Weights of a small GPT-style language model, trained from scratch on English Wikipedia: vocabulary 1588.
Each number is 50 + 15 x the weight over its row's rms, rounded and kept within 0 to 99. Layers, rows and columns count from 0. The size before them is the row's rms in percent of the matrix's.

# layer 5 attention value, 64x64, rms 0.153, rows 36-63, columns 0-63
106:68 59 59 60 57 43 54 40 52 55 64 73 34 50 63 57 44 38 93 56 76 49 27 46 66 60 28 44 56 61 49 42 59 69 40 51 49 53 28 34 52 46 66 44 43 30 37 55 47 42 49 39 04 58 75 72 65 67 36 57 77 57 70 32
103:75 73 46 56 37 25 53 50 47 52 21 46 82 58 27 48 49 49 33 36 45 45 55 46 38 27 38 50 37 36 65 77 46 43 48 66 56 38 57 27 78 67 49 73 60 48 70 70 53 29 46 55 55 37 38 49 53 42 83 18 29 41 57 54
071:46 61 71 47 30 50 48 37 41 70 54 50 40 49 51 24 32 32 64 58 64 52 34 66 60 41 38 37 49 60 49 83 44 35 25 24 39 54 54 47 64 38 30 50 33 34 61 62 00 38 53 58 60 54 54 33 23 72 59 37 52 68 29 45
096:46 62 39 66 62 52 55 29 44 46 50 36 62 62 39 31 21 56 55 61 37 47 66 48 25 48 50 35 79 60 36 51 44 74 38 52 67 63 50 41 35 61 32 55 49 78 59 62 65 62 52 88 62 40 31 27 49 36 88 63 46 45 50 16
107:87 24 68 47 62 49 44 47 43 28 67 62 54 50 44 44 44 49 48 63 43 26 35 48 49 24 45 57 60 35 73 34 38 31 65 33 74 11 69 47 59 58 63 45 63 46 19 40 62 39 65 76 56 52 58 49 56 52 37 49 63 21 40 40
111:80 55 32 59 46 37 62 52 33 76 34 67 63 66 34 63 36 40 37 37 67 47 41 54 59 40 44 47 46 35 84 97 26 70 50 39 59 52 64 28 55 49 28 42 59 39 23 55 63 39 30 41 57 56 47 61 55 49 50 47 54 43 82 45
092:68 48 85 36 51 66 73 45 57 63 61 45 45 41 80 36 68 46 46 43 50 68 37 44 72 52 46 35 77 50 35 52 46 34 20 22 60 37 61 62 51 66 35 59 50 60 45 67 57 45 32 52 42 70 68 47 35 48 90 78 37 43 46 41
109:57 68 44 46 56 61 38 52 53 84 64 48 53 54 69 38 73 50 41 45 45 33 45 37 59 61 74 37 60 65 47 35 49 73 42 57 88 60 29 44 62 51 54 67 37 94 46 47 19 54 43 37 30 52 56 47 41 26 58 73 31 51 37 25
101:58 59 28 40 40 68 32 57 38 51 43 61 33 59 59 71 29 68 52 42 31 46 68 45 46 60 67 47 76 33 66 53 44 66 33 58 34 64 33 54 52 80 65 40 65 57 13 22 69 48 54 24 28 43 39 53 62 41 57 47 52 50 87 53
071:48 41 46 44 27 65 27 47 46 47 32 50 38 39 41 46 53 38 74 52 61 71 65 53 47 67 37 39 35 39 30 67 77 22 46 57 14 74 59 54 50 46 49 46 52 09 75 49 69 47 37 59 51 34 57 42 31 83 55 35 54 73 46 44
111:78 36 57 49 56 39 20 76 46 39 71 59 37 47 54 66 52 69 35 42 55 40 71 26 39 61 66 84 76 41 59 24 51 39 32 18 46 35 60 57 65 67 41 56 52 47 41 48 68 27 50 46 58 58 56 45 43 52 38 86 39 66 49 48
094:58 48 42 48 82 35 65 60 45 74 50 40 57 61 39 47 25 53 37 58 45 51 19 44 63 51 34 45 46 38 48 67 49 66 22 52 56 30 53 62 83 46 57 56 18 31 63 51 36 67 65 86 42 64 61 41 38 18 64 41 61 31 55 46
106:60 43 24 52 64 52 69 42 47 44 56 58 39 46 40 31 50 57 42 39 52 40 43 45 64 40 64 69 48 77 61 32 24 78 69 47 66 47 50 38 54 38 38 43 55 54 33 61 12 72 40 41 50 69 54 41 87 33 12 41 49 46 70 71
099:38 45 33 32 35 52 54 50 43 38 55 53 44 52 45 33 46 70 47 50 26 55 48 47 37 54 40 78 65 74 26 40 56 68 53 53 43 46 32 23 46 55 54 55 65 97 54 34 50 65 55 32 79 51 44 15 79 46 48 69 53 50 79 63
090:60 37 38 89 86 37 53 51 57 35 44 45 67 59 47 91 57 40 40 44 36 58 43 34 27 60 61 37 43 30 65 28 51 59 58 59 37 58 52 49 28 54 51 39 43 61 35 44 90 58 46 50 35 44 32 75 60 49 63 31 45 25 53 50
100:58 71 47 34 36 48 32 51 58 64 48 52 25 30 25 52 45 52 61 55 50 45 76 31 48 43 17 61 66 60 79 72 39 36 42 51 64 47 49 59 76 36 67 57 51 23 54 36 42 27 60 48 41 52 55 49 40 46 63 70 70 62 97 52
104:61 41 67 10 34 79 59 50 51 41 25 40 58 46 70 62 42 55 60 42 47 41 44 54 59 20 26 76 54 28 39 62 43 42 68 67 67 50 43 51 46 54 43 26 61 75 52 37 70 65 49 76 55 71 46 77 36 35 66 46 63 47 34 58
089:58 54 29 37 47 46 48 58 51 47 39 74 55 53 40 20 42 29 76 47 61 42 56 48 48 32 47 70 58 62 29 23 75 54 36 47 66 78 60 71 54 59 50 56 72 30 68 67 40 40 59 54 18 51 52 47 40 33 26 61 61 17 54 75
009:57 44 28 56 44 32 31 36 37 56 45 49 51 37 40 30 28 32 37 36 37 41 20 28 37 18 22 53 35 46 36 40 26 44 43 27 48 32 43 31 30 34 45 33 35 33 44 37 54 51 41 40 57 34 28 40 50 40 31 27 46 20 50 42
110:44 61 46 36 27 40 61 56 57 50 53 41 54 59 42 57 53 35 49 34 63 31 60 36 27 23 64 56 75 42 26 31 60 74 62 69 62 71 48 42 66 66 49 70 55 58 59 50 30 46 69 45 50 31 33 33 16 44 75 82 40 72 67 53
115:57 63 72 31 35 60 46 46 50 31 28 29 63 43 63 78 35 67 50 57 70 58 52 65 51 51 33 54 47 58 65 48 40 45 46 52 50 68 46 41 72 40 72 43 52 84 46 39 00 45 64 19 40 73 36 52 47 44 72 37 58 45 61 61
094:68 41 38 63 57 51 47 47 32 35 31 38 37 43 52 39 46 40 67 75 43 71 59 58 49 56 33 51 72 44 46 45 44 41 53 53 23 51 50 55 30 64 63 48 62 41 60 64 98 60 47 58 56 45 51 21 93 60 52 29 68 17 48 38
120:73 54 66 26 67 73 84 51 43 61 54 35 42 47 25 29 40 45 42 17 54 43 22 55 62 54 43 15 46 56 41 54 27 49 61 55 57 27 42 45 44 68 40 39 45 57 56 60 51 68 63 59 54 37 39 50 71 54 57 14 29 70 61 42
103:50 71 26 48 52 56 17 62 39 57 72 51 55 41 30 39 41 43 47 57 40 58 34 47 41 42 41 81 29 64 51 67 64 56 39 65 59 37 60 40 46 15 33 52 51 56 99 41 63 60 50 49 81 56 40 59 55 57 45 29 49 51 65 65
121:64 46 58 57 53 58 48 55 31 62 58 39 45 55 63 41 44 38 45 62 66 61 60 54 46 54 87 42 67 19 63 45 45 67 52 49 32 99 62 45 67 41 23 18 33 41 27 37 24 65 48 52 58 56 39 54 28 55 42 31 63 59 37 42
121:82 64 21 70 55 60 26 56 30 62 49 33 39 57 50 45 48 27 77 52 41 69 44 40 42 32 38 67 64 22 42 35 54 52 51 69 44 79 39 40 54 61 48 49 36 40 67 61 49 71 45 45 54 51 46 67 56 64 60 01 47 57 55 65
108:28 54 52 58 85 69 44 58 61 57 68 36 25 49 43 31 45 50 60 48 29 49 41 58 51 67 65 27 44 64 54 36 69 51 55 67 50 48 62 86 45 54 76 38 47 29 65 33 58 60 61 69 29 39 60 37 65 56 45 13 40 34 67 73
005:52 55 67 65 55 52 38 57 41 73 52 49 55 54 45 75 57 48 49 55 60 74 54 62 54 47 64 50 65 48 88 72 50 42 54 45 50 85 65 66 63 43 32 41 42 18 58 84 77 43 46 75 68 62 62 72 37 73 40 40 78 49 50 50
# layer 5 attention output (transposed), 64x64, rms 0.183, rows 36-63, columns 0-63
116:30 45 49 25 56 58 32 71 50 54 28 40 71 51 59 46 49 70 23 54 36 63 43 36 33 44 59 63 35 33 47 59 43 38 70 65 45 51 77 57 12 41 42 79 35 55 53 48 33 41 43 71 88 48 34 47 32 40 65 28 53 51 29 52
103:42 39 60 57 56 69 71 39 58 23 68 42 53 22 50 79 55 58 75 63 24 54 53 27 43 78 60 66 54 61 38 33 20 29 44 49 38 64 44 60 66 49 41 10 46 55 38 59 41 54 40 45 40 42 41 35 79 61 34 45 59 43 52 32
064:48 32 52 52 65 67 31 48 26 35 49 51 54 67 26 67 70 56 29 25 37 63 41 17 38 66 57 67 51 55 66 51 28 63 49 70 59 74 59 49 15 81 77 54 58 79 50 38 61 46 47 47 50 49 61 45 65 45 42 48 47 29 64 66
093:46 65 43 33 32 52 53 68 74 54 73 70 44 35 33 59 72 58 56 30 61 42 53 42 52 59 54 52 50 40 88 28 64 36 67 40 42 24 45 64 66 32 37 37 54 27 44 51 51 62 43 43 27 79 44 31 59 77 43 46 47 65 63 84
106:21 77 26 36 44 60 51 22 57 67 58 34 41 43 51 55 61 45 50 34 45 76 63 88 58 64 31 32 47 55 10 61 43 57 47 47 28 79 42 54 54 42 44 62 42 53 86 51 50 64 50 29 46 54 48 38 38 46 71 50 45 66 54 59
122:25 45 59 31 47 76 33 52 69 32 49 28 87 43 49 64 49 37 74 81 34 69 69 29 50 90 55 73 45 64 32 34 57 23 64 43 37 48 44 59 27 54 53 53 46 62 55 54 55 56 65 66 52 27 57 56 41 52 56 49 44 47 44 58
087:43 15 32 52 73 61 30 26 39 45 47 42 60 66 46 58 65 35 59 56 57 55 59 56 42 50 45 72 38 40 66 43 43 51 59 85 44 65 31 19 38 18 68 73 29 56 51 36 42 60 48 29 55 59 56 55 59 63 38 34 50 42 74 80
114:58 18 72 58 43 46 63 62 40 51 40 59 39 40 22 46 57 42 66 72 71 64 31 53 36 31 37 41 38 34 73 50 65 26 69 65 17 46 32 57 36 30 40 52 42 54 52 73 60 53 23 38 55 71 54 44 52 72 37 25 48 53 61 72
102:32 36 56 52 32 34 63 48 88 55 64 57 47 37 58 24 59 36 54 44 68 58 46 67 54 39 62 46 16 60 65 28 65 35 70 29 47 18 61 54 40 37 14 44 25 45 82 61 34 63 58 68 61 50 62 60 58 45 51 48 50 52 41 48
062:51 43 46 64 66 42 61 52 29 50 59 62 29 67 62 38 52 60 12 19 40 31 58 17 34 59 51 67 60 58 55 61 27 71 32 32 63 35 54 25 45 61 49 43 48 70 43 32 19 47 45 58 47 51 55 48 52 14 38 63 66 42 59 36
111:25 52 41 60 56 60 66 12 47 41 41 47 49 39 45 37 60 29 57 54 63 42 29 99 59 39 53 51 22 53 37 71 43 54 60 42 57 62 21 66 37 41 30 67 50 44 59 45 42 75 61 60 47 44 49 57 77 55 70 38 47 39 60 55
108:52 34 35 27 15 43 30 53 71 28 51 45 52 19 67 51 64 51 58 52 43 58 43 67 56 49 66 62 52 37 53 47 31 48 74 68 45 60 56 28 20 51 55 55 86 59 55 66 68 64 56 26 42 55 53 49 35 69 39 60 29 48 17 60
105:22 68 71 31 43 44 21 57 60 49 40 42 69 61 39 43 27 63 62 72 45 63 51 46 65 31 44 29 49 26 47 54 90 48 63 47 34 60 56 50 47 59 54 58 54 43 45 75 77 38 58 45 31 37 44 74 42 45 78 33 31 52 39 25
089:39 76 61 48 67 49 57 62 56 60 49 58 52 57 53 63 55 55 70 41 69 55 43 43 60 33 67 27 24 39 86 45 74 47 63 29 64 41 53 66 72 40 36 39 37 09 40 55 65 60 52 62 16 54 44 69 32 36 39 29 41 50 39 34
086:67 54 52 43 40 40 56 41 54 66 30 58 51 28 59 52 29 52 72 62 40 29 73 88 44 44 25 59 62 62 21 39 70 41 59 50 50 27 47 36 78 24 50 52 50 47 52 52 28 55 64 63 66 62 56 46 39 48 71 83 62 80 45 51
091:39 49 42 39 51 71 83 32 52 38 78 57 47 47 74 36 59 60 53 49 53 55 27 59 54 73 69 57 18 45 41 58 45 69 69 59 29 60 76 54 46 60 22 54 48 74 54 55 76 58 38 60 56 14 32 59 67 40 63 39 38 49 29 55
108:50 58 20 78 60 36 47 42 75 59 56 70 48 61 56 52 45 22 40 47 76 87 63 41 51 84 68 45 51 73 36 53 40 41 54 45 29 37 43 35 71 41 77 54 27 31 58 49 51 60 47 20 60 38 63 47 64 58 49 48 38 39 34 37
093:40 68 68 64 70 56 43 41 28 42 65 32 20 60 51 74 58 89 28 55 47 48 33 70 34 46 61 22 51 24 22 59 40 43 61 42 42 53 82 26 42 48 48 59 55 65 40 50 39 43 50 66 53 54 42 54 61 63 75 38 34 42 55 35
011:69 67 63 52 57 62 60 70 62 65 60 66 67 66 68 64 68 70 63 66 62 68 65 63 69 66 69 65 64 69 63 67 65 62 54 60 70 63 65 59 66 65 69 60 67 62 65 59 68 62 66 65 65 66 65 65 55 66 72 69 63 68 58 67
120:41 48 55 75 49 77 40 56 33 29 54 79 46 58 37 55 62 60 56 73 63 46 24 58 53 52 54 29 44 42 50 47 48 32 60 40 59 23 62 86 65 31 48 54 53 52 41 54 51 57 20 60 25 70 50 42 88 61 56 28 59 21 49 53
119:52 32 46 82 58 45 34 38 61 74 30 90 68 46 34 65 55 30 71 42 42 61 26 28 58 36 65 49 43 55 48 44 49 48 44 60 43 46 74 54 57 75 53 34 28 42 68 42 80 48 45 46 65 15 58 51 61 56 53 37 39 58 28 39
107:44 80 52 37 60 41 68 41 54 80 62 52 56 33 71 67 61 65 27 17 39 42 71 50 51 38 60 64 40 55 60 45 69 55 44 46 64 37 42 35 65 30 54 52 36 53 56 29 18 41 75 49 33 45 27 58 21 44 47 68 50 76 70 46
125:32 23 32 54 35 33 30 69 51 47 58 60 77 83 30 53 62 66 51 77 47 51 80 37 38 50 50 69 77 37 60 55 29 46 31 62 32 76 44 44 53 24 56 59 47 44 53 40 52 45 39 29 16 65 57 54 44 48 43 55 48 62 44 32
094:66 54 75 30 50 40 66 38 57 31 47 57 27 59 59 71 59 61 31 47 64 59 44 52 52 79 56 46 51 46 62 72 55 45 61 40 45 74 19 54 67 70 67 34 74 35 19 60 59 48 55 61 25 45 50 47 45 37 41 67 28 56 31 13
124:33 39 52 40 37 40 31 36 42 49 28 75 47 48 16 50 54 45 29 28 45 53 54 52 50 51 39 39 70 72 52 53 65 33 61 41 64 15 41 46 08 75 77 64 70 75 71 44 37 44 44 51 37 35 48 57 50 51 54 51 33 41 43 65
114:62 37 75 42 65 32 58 37 84 26 43 74 52 55 62 59 62 70 27 38 50 58 48 46 34 60 53 57 45 80 67 71 66 33 74 44 70 29 58 54 54 42 56 51 52 65 66 62 25 49 43 51 31 58 37 64 67 33 71 68 58 49 50 19
105:67 56 53 55 29 40 57 40 25 51 66 76 36 31 57 36 31 74 29 44 43 54 66 51 48 32 35 49 61 20 69 27 56 58 46 63 52 57 64 39 58 56 40 82 64 60 47 70 33 17 53 49 52 75 33 44 28 60 48 67 54 78 46 35
004:59 62 55 66 65 54 52 65 61 59 66 52 68 60 41 78 75 61 64 52 54 57 65 47 58 51 58 73 70 89 45 65 47 61 60 73 55 76 64 66 48 63 67 61 65 69 62 53 66 65 64 74 57 47 66 53 70 68 60 70 57 64 69 80
# layer 5 MLP up, 256x64, rms 0.332, rows 0-26, columns 0-63
088:79 33 28 59 75 54 27 60 22 28 88 61 44 85 42 34 42 51 48 30 38 57 39 20 67 58 42 48 59 49 29 39 36 53 41 56 46 50 74 31 65 71 70 39 44 60 39 68 56 34 45 62 50 56 36 47 57 54 56 62 55 58 37 60
105:50 44 51 56 20 51 27 55 56 47 20 54 61 44 18 55 40 61 65 42 54 62 62 63 70 32 36 51 41 86 44 51 46 34 66 57 55 58 35 48 47 47 67 54 57 58 76 40 25 53 44 75 15 63 46 32 46 65 26 73 40 50 68 71
105:46 58 66 26 35 55 50 47 55 62 43 53 28 37 60 56 56 44 60 45 57 46 46 53 42 60 23 40 30 43 51 72 49 28 46 46 31 25 69 39 48 55 48 41 39 50 50 34 26 72 79 61 87 94 40 67 49 48 67 45 49 79 62 74
088:56 66 51 70 28 62 61 41 49 65 07 37 49 31 61 67 57 47 68 68 43 64 56 43 62 42 28 40 71 61 50 60 16 47 52 40 61 57 41 19 49 47 45 47 49 77 53 43 37 34 68 84 26 50 57 51 36 74 62 53 64 29 44 57
107:49 61 19 32 50 36 56 54 44 45 61 79 52 75 53 54 45 68 29 31 62 24 54 50 47 70 57 63 37 70 46 55 82 63 46 47 39 24 27 47 32 62 70 39 65 55 71 39 35 41 51 36 63 67 39 30 68 38 32 32 44 32 50 73
103:26 42 36 60 53 47 67 49 51 43 61 43 29 21 38 41 39 68 66 72 59 60 20 83 57 54 49 45 75 32 67 36 62 60 51 81 29 54 30 53 52 30 34 68 46 62 43 49 41 47 59 44 62 73 53 28 39 57 69 35 47 53 45 83
091:20 60 37 56 41 31 54 60 60 47 45 49 56 64 56 53 47 50 56 39 63 64 83 76 46 63 49 56 48 60 53 67 42 28 70 42 36 37 37 43 57 42 36 79 56 53 26 12 54 52 55 43 61 72 91 45 54 54 34 45 52 35 69 82
091:32 80 74 55 64 54 37 49 49 16 40 40 49 45 30 68 84 35 67 53 55 82 73 57 42 53 62 62 62 53 61 66 63 40 37 32 72 49 35 52 59 49 45 39 48 50 49 23 47 76 37 58 44 56 56 59 60 29 30 32 25 29 61 46
096:61 74 43 61 59 44 60 42 43 41 56 51 58 90 66 56 44 54 33 52 34 74 40 84 49 53 60 33 60 45 76 33 65 52 42 22 39 50 47 54 44 40 57 55 36 62 65 43 52 41 53 43 17 54 22 67 69 34 65 45 84 40 74 58
115:30 61 34 51 65 46 70 33 46 51 44 19 41 55 56 67 36 29 39 63 61 50 49 60 46 68 51 43 51 79 50 38 33 61 46 46 17 57 35 60 30 77 41 53 40 57 43 72 40 45 73 47 67 43 61 61 46 41 92 76 58 48 31 23
098:22 36 54 78 48 48 57 44 68 48 59 44 35 65 53 57 65 37 56 61 48 51 62 58 78 86 50 33 57 78 31 44 26 29 55 27 36 46 37 57 36 70 39 53 54 55 66 61 45 75 74 48 47 54 61 61 45 53 61 56 16 63 22 33
082:47 47 26 47 62 44 70 12 59 34 51 42 38 64 75 48 78 22 63 54 57 41 74 58 41 76 41 77 55 67 38 72 29 43 54 53 40 63 35 73 41 43 29 50 49 69 49 43 45 29 75 49 71 34 63 36 57 51 44 51 32 52 63 54
050:61 58 33 66 33 73 55 33 42 42 34 87 84 43 25 35 46 65 41 33 54 68 61 40 81 55 55 52 46 51 56 53 51 48 49 44 49 36 15 73 30 43 48 66 56 43 48 46 27 38 38 68 47 54 43 55 47 29 59 44 74 68 63 21
083:41 38 38 50 48 59 70 17 67 44 32 46 62 54 37 57 67 51 74 63 50 64 29 69 70 49 17 54 39 69 85 60 48 47 34 30 58 28 73 33 42 52 50 47 60 44 69 79 28 66 43 54 45 72 35 34 48 53 30 39 44 60 45 60
102:54 35 43 61 23 36 19 64 69 54 19 37 68 68 46 45 32 53 84 50 58 38 51 44 78 67 55 81 36 44 61 43 40 44 46 30 65 49 43 43 57 54 65 46 31 38 53 37 49 65 62 61 49 66 37 37 28 38 67 78 52 58 71 66
088:34 45 58 40 44 67 83 52 47 18 36 61 45 43 65 54 56 71 44 35 42 64 46 53 86 70 23 40 37 34 68 54 54 42 55 66 41 42 43 57 56 48 57 09 35 34 62 59 47 67 63 33 53 46 78 47 70 46 77 31 59 35 52 50
105:43 32 45 59 43 85 23 43 25 56 41 41 45 56 51 68 81 47 47 60 46 44 41 64 83 21 54 22 41 35 72 43 62 57 35 39 36 74 39 70 59 32 55 59 51 33 45 58 60 56 46 34 54 61 68 43 40 22 43 42 30 69 42 37
106:64 75 33 51 47 43 62 61 17 48 31 50 38 36 45 63 43 64 52 08 58 73 16 60 51 52 54 48 53 45 32 74 50 66 52 66 49 52 66 59 58 43 58 60 67 51 68 40 65 71 21 55 70 38 50 51 26 31 56 26 57 36 69 62
096:65 81 69 85 57 68 45 30 40 55 53 39 38 37 51 65 50 50 45 30 49 28 56 61 55 83 47 24 66 68 66 62 55 60 31 32 38 56 44 75 51 61 42 31 58 31 28 49 52 29 53 26 45 55 53 39 48 67 76 61 32 64 51 65
105:24 65 37 48 32 06 60 53 58 50 46 51 56 71 38 20 22 38 34 60 82 52 44 68 61 42 80 39 43 34 60 46 39 31 51 51 53 64 60 64 34 30 35 56 60 54 48 45 27 42 42 55 30 66 36 61 71 60 36 44 63 50 63 67
120:36 52 21 67 63 47 38 35 81 26 57 53 67 49 52 55 47 49 43 62 54 46 37 82 34 46 42 54 55 79 51 36 30 54 74 61 22 22 38 51 31 64 71 34 56 48 77 45 46 67 60 57 73 39 37 58 55 61 29 37 35 54 39 71
111:43 59 41 81 40 65 40 70 41 45 62 64 48 56 45 68 68 55 53 45 32 42 37 49 48 22 53 51 25 81 57 38 36 65 15 58 46 35 63 85 43 32 48 48 20 44 35 67 73 50 57 52 43 57 68 37 31 60 25 41 40 51 35 39
095:62 45 50 75 56 42 42 58 91 53 48 60 66 37 67 54 35 40 72 76 48 40 47 21 76 25 37 77 60 65 35 44 55 51 41 24 44 48 37 58 45 43 41 56 48 35 35 40 42 49 52 34 34 18 26 52 38 54 39 56 82 51 35 47
086:72 27 54 64 27 40 39 51 35 73 38 76 43 40 32 57 63 25 75 69 53 41 68 32 64 28 22 38 52 35 40 63 43 41 48 56 50 62 42 56 58 46 50 18 23 32 32 38 56 35 44 42 56 57 44 65 16 52 45 64 58 69 42 54
096:48 59 73 35 34 38 68 29 16 32 36 52 58 61 68 65 52 59 53 49 77 49 37 75 51 50 39 54 44 34 39 66 31 79 37 41 62 56 56 26 66 38 46 48 50 82 39 51 24 45 57 51 48 81 47 48 43 32 59 69 73 59 44 26
120:52 42 53 46 71 60 54 14 69 48 56 27 56 40 40 36 52 42 68 38 64 38 75 43 53 41 62 56 66 34 48 44 44 30 47 52 52 54 54 44 34 88 34 57 67 43 71 50 61 82 73 53 35 34 31 73 47 08 51 55 36 48 36 35
104:53 61 61 50 62 53 68 65 27 43 46 71 65 35 56 47 35 51 73 31 58 40 31 48 61 05 53 37 45 58 51 33 25 43 45 27 42 49 63 52 41 42 49 50 45 58 46 54 74 43 39 70 45 66 77 46 32 40 67 38 92 42 77 65
# layer 5 MLP down (transposed), 256x64, rms 0.0815, rows 0-25, columns 0-63
088:64 36 66 65 29 73 28 41 41 65 61 50 19 52 43 58 31 46 45 44 54 37 59 48 69 54 50 55 23 49 31 70 53 41 58 67 72 65 62 59 45 66 68 17 30 45 59 39 43 42 59 29 91 64 36 59 39 76 65 53 65 56 48 39
100:50 49 40 53 38 68 35 51 38 26 24 68 57 61 29 58 70 52 39 57 43 57 56 54 27 41 82 23 53 62 28 80 48 25 42 61 52 54 66 26 44 71 41 31 32 63 56 49 44 46 69 39 56 57 23 54 82 61 61 44 35 71 39 55
112:32 45 51 39 37 55 48 73 42 28 40 68 60 65 21 30 49 72 71 49 54 58 47 35 49 41 81 52 60 42 59 67 49 50 17 78 32 41 42 49 41 40 48 44 45 44 59 56 71 74 61 42 36 74 36 52 51 44 29 34 21 74 38 25
086:56 32 37 36 29 46 32 14 61 35 33 58 51 58 28 59 51 44 53 55 50 54 22 18 55 51 54 62 71 68 21 23 41 56 64 48 57 70 57 45 48 59 38 43 40 75 40 49 46 88 44 47 68 44 44 71 69 54 31 36 64 67 60 47
099:70 69 37 65 36 34 69 32 55 62 48 39 68 53 54 49 30 56 55 54 48 69 52 54 65 48 30 74 29 78 53 34 69 49 60 16 86 25 78 44 64 34 57 41 59 55 47 47 38 47 44 60 40 50 52 31 73 29 62 44 37 52 39 26
113:19 49 55 36 83 51 19 47 75 39 43 38 61 38 43 62 52 71 57 38 44 59 64 72 64 62 40 44 49 30 72 45 47 47 42 36 67 56 41 55 42 40 21 68 51 38 52 70 27 32 25 45 49 28 41 52 66 80 44 37 46 25 58 35
093:64 49 50 47 55 47 68 56 38 62 69 75 19 35 73 35 58 77 53 63 27 65 24 39 49 38 24 61 32 56 58 45 48 48 63 20 53 68 72 50 45 76 30 30 61 65 55 40 64 31 37 59 79 50 42 57 63 50 39 57 31 53 52 32
103:66 26 20 30 42 49 56 65 49 51 72 40 50 62 77 36 38 45 28 47 32 58 40 27 50 41 78 55 43 44 42 31 39 42 61 62 27 55 75 35 42 47 73 47 46 52 21 62 36 30 46 34 72 42 49 77 32 77 55 59 53 52 64 59
099:73 57 20 22 40 65 57 32 69 54 47 39 46 46 49 48 56 62 36 66 63 40 40 44 40 21 29 45 56 52 75 30 71 42 46 09 66 56 69 67 42 62 31 58 27 25 48 48 65 56 47 60 61 61 56 42 56 55 27 64 69 71 37 51
124:42 24 27 36 57 49 54 63 42 26 33 47 39 70 49 66 24 28 43 46 32 47 77 35 69 46 57 45 63 54 70 45 46 67 58 47 36 38 79 34 32 58 74 73 68 36 67 69 50 70 65 58 61 60 45 47 52 37 77 39 55 68 27 38
103:28 40 35 63 50 31 67 30 58 54 29 50 57 32 67 78 62 31 72 61 33 72 47 66 67 54 72 29 21 31 18 56 76 49 73 66 40 53 49 44 35 52 52 21 62 59 57 54 53 64 56 53 54 28 34 55 46 36 37 45 56 36 59 54
089:43 39 56 49 21 30 42 71 48 63 56 78 49 39 36 32 68 57 49 34 65 52 47 52 82 28 82 40 61 48 43 69 41 59 71 64 40 32 43 47 47 44 70 54 64 53 50 39 37 73 47 45 51 78 39 26 51 67 22 76 36 38 31 38
044:43 36 49 26 57 01 36 47 48 53 62 15 21 66 82 44 56 53 57 37 47 26 52 57 44 36 21 33 59 45 49 45 61 51 41 47 57 57 65 31 40 53 50 45 41 47 51 50 52 58 54 39 56 18 59 53 81 58 53 53 23 38 41 72
075:37 43 35 44 71 40 46 48 69 72 60 28 78 62 26 53 44 25 37 67 67 43 37 48 29 51 38 39 54 54 39 52 62 59 58 40 52 35 78 23 94 33 50 62 23 52 21 53 41 48 53 45 56 52 31 46 60 72 64 43 36 40 33 58
099:67 59 40 25 42 37 68 44 79 35 39 52 52 76 46 37 27 39 93 41 55 62 49 43 34 53 69 60 49 42 76 73 36 32 39 30 67 41 40 27 48 61 64 70 31 45 27 39 61 64 59 42 52 44 49 33 48 70 67 48 61 52 70 38
079:61 70 52 51 66 30 57 43 46 61 39 35 48 46 31 71 31 37 57 39 65 58 36 69 44 10 39 59 33 70 44 60 49 72 62 44 60 63 30 41 35 37 68 65 67 67 26 54 54 58 43 69 35 60 28 71 54 81 70 32 49 31 53 69
099:49 49 49 58 47 56 55 63 65 64 58 44 36 59 46 60 58 40 24 57 59 47 19 44 43 57 56 52 50 44 66 20 58 17 61 14 54 72 59 36 42 26 69 53 74 53 67 67 60 43 34 43 50 73 45 14 54 69 65 70 33 31 33 60
099:43 40 59 72 43 34 50 50 86 63 52 58 51 46 64 61 31 49 62 59 34 33 61 36 48 65 45 49 83 46 58 38 47 48 58 21 84 12 63 65 26 33 38 58 74 57 37 25 63 54 30 49 40 24 34 52 52 52 37 54 41 44 53 48
073:61 62 62 57 52 44 54 59 32 47 24 38 39 47 54 42 62 38 19 36 33 37 64 60 42 78 22 71 70 64 50 50 51 50 49 15 48 51 47 22 44 26 64 38 79 67 55 54 36 63 40 55 50 43 57 43 11 60 28 46 70 40 58 61
100:47 38 76 55 36 36 65 35 65 17 37 50 47 42 60 83 68 52 51 58 25 47 58 56 64 64 45 47 39 41 56 34 48 61 27 45 52 60 67 88 66 48 63 55 35 36 69 33 39 19 38 77 60 45 53 34 37 43 23 47 63 68 47 60
116:50 67 22 36 69 44 69 45 50 48 52 37 60 64 26 44 28 65 55 33 53 59 69 59 43 56 39 52 68 57 49 62 68 45 39 52 42 56 34 51 26 34 40 50 65 50 42 58 43 63 71 47 93 46 52 20 49 21 33 46 48 55 05 33
110:26 54 65 66 37 63 57 65 44 20 52 76 85 34 51 56 42 56 47 35 40 47 50 70 32 53 46 42 53 50 48 57 52 68 34 49 40 56 70 50 37 06 59 23 45 55 56 59 41 43 54 38 46 69 74 54 43 47 56 84 45 34 49 87
075:31 35 44 70 37 58 57 41 27 18 51 53 35 53 55 66 63 67 53 32 62 75 68 56 50 70 65 59 43 55 62 50 42 31 40 59 64 57 63 32 68 42 59 56 38 59 61 26 05 15 36 61 48 55 40 43 67 45 49 59 30 70 63 35
082:43 63 67 48 74 52 46 40 90 66 70 46 66 01 57 84 39 67 49 66 30 78 56 53 58 37 53 30 31 56 80 46 37 43 33 51 60 56 42 57 57 27 47 56 56 63 51 48 35 56 41 56 66 61 48 37 42 44 47 55 30 45 57 43
093:52 64 46 64 29 56 37 62 24 67 47 45 80 66 27 53 43 31 66 73 44 56 36 38 34 40 67 44 47 49 48 55 51 41 74 67 25 51 70 38 45 52 67 56 64 41 25 51 50 39 35 29 52 27 20 66 67 71 70 32 37 42 67 71
133:37 44 63 80 45 61 44 40 27 38 42 35 69 43 68 38 64 46 68 37 36 62 36 67 80 52 35 48 83 66 51 25 71 53 58 22 60 51 60 64 59 56 63 22 44 40 44 38 57 66 51 39 50 64 45 36 53 27 66 73 29 40 28 56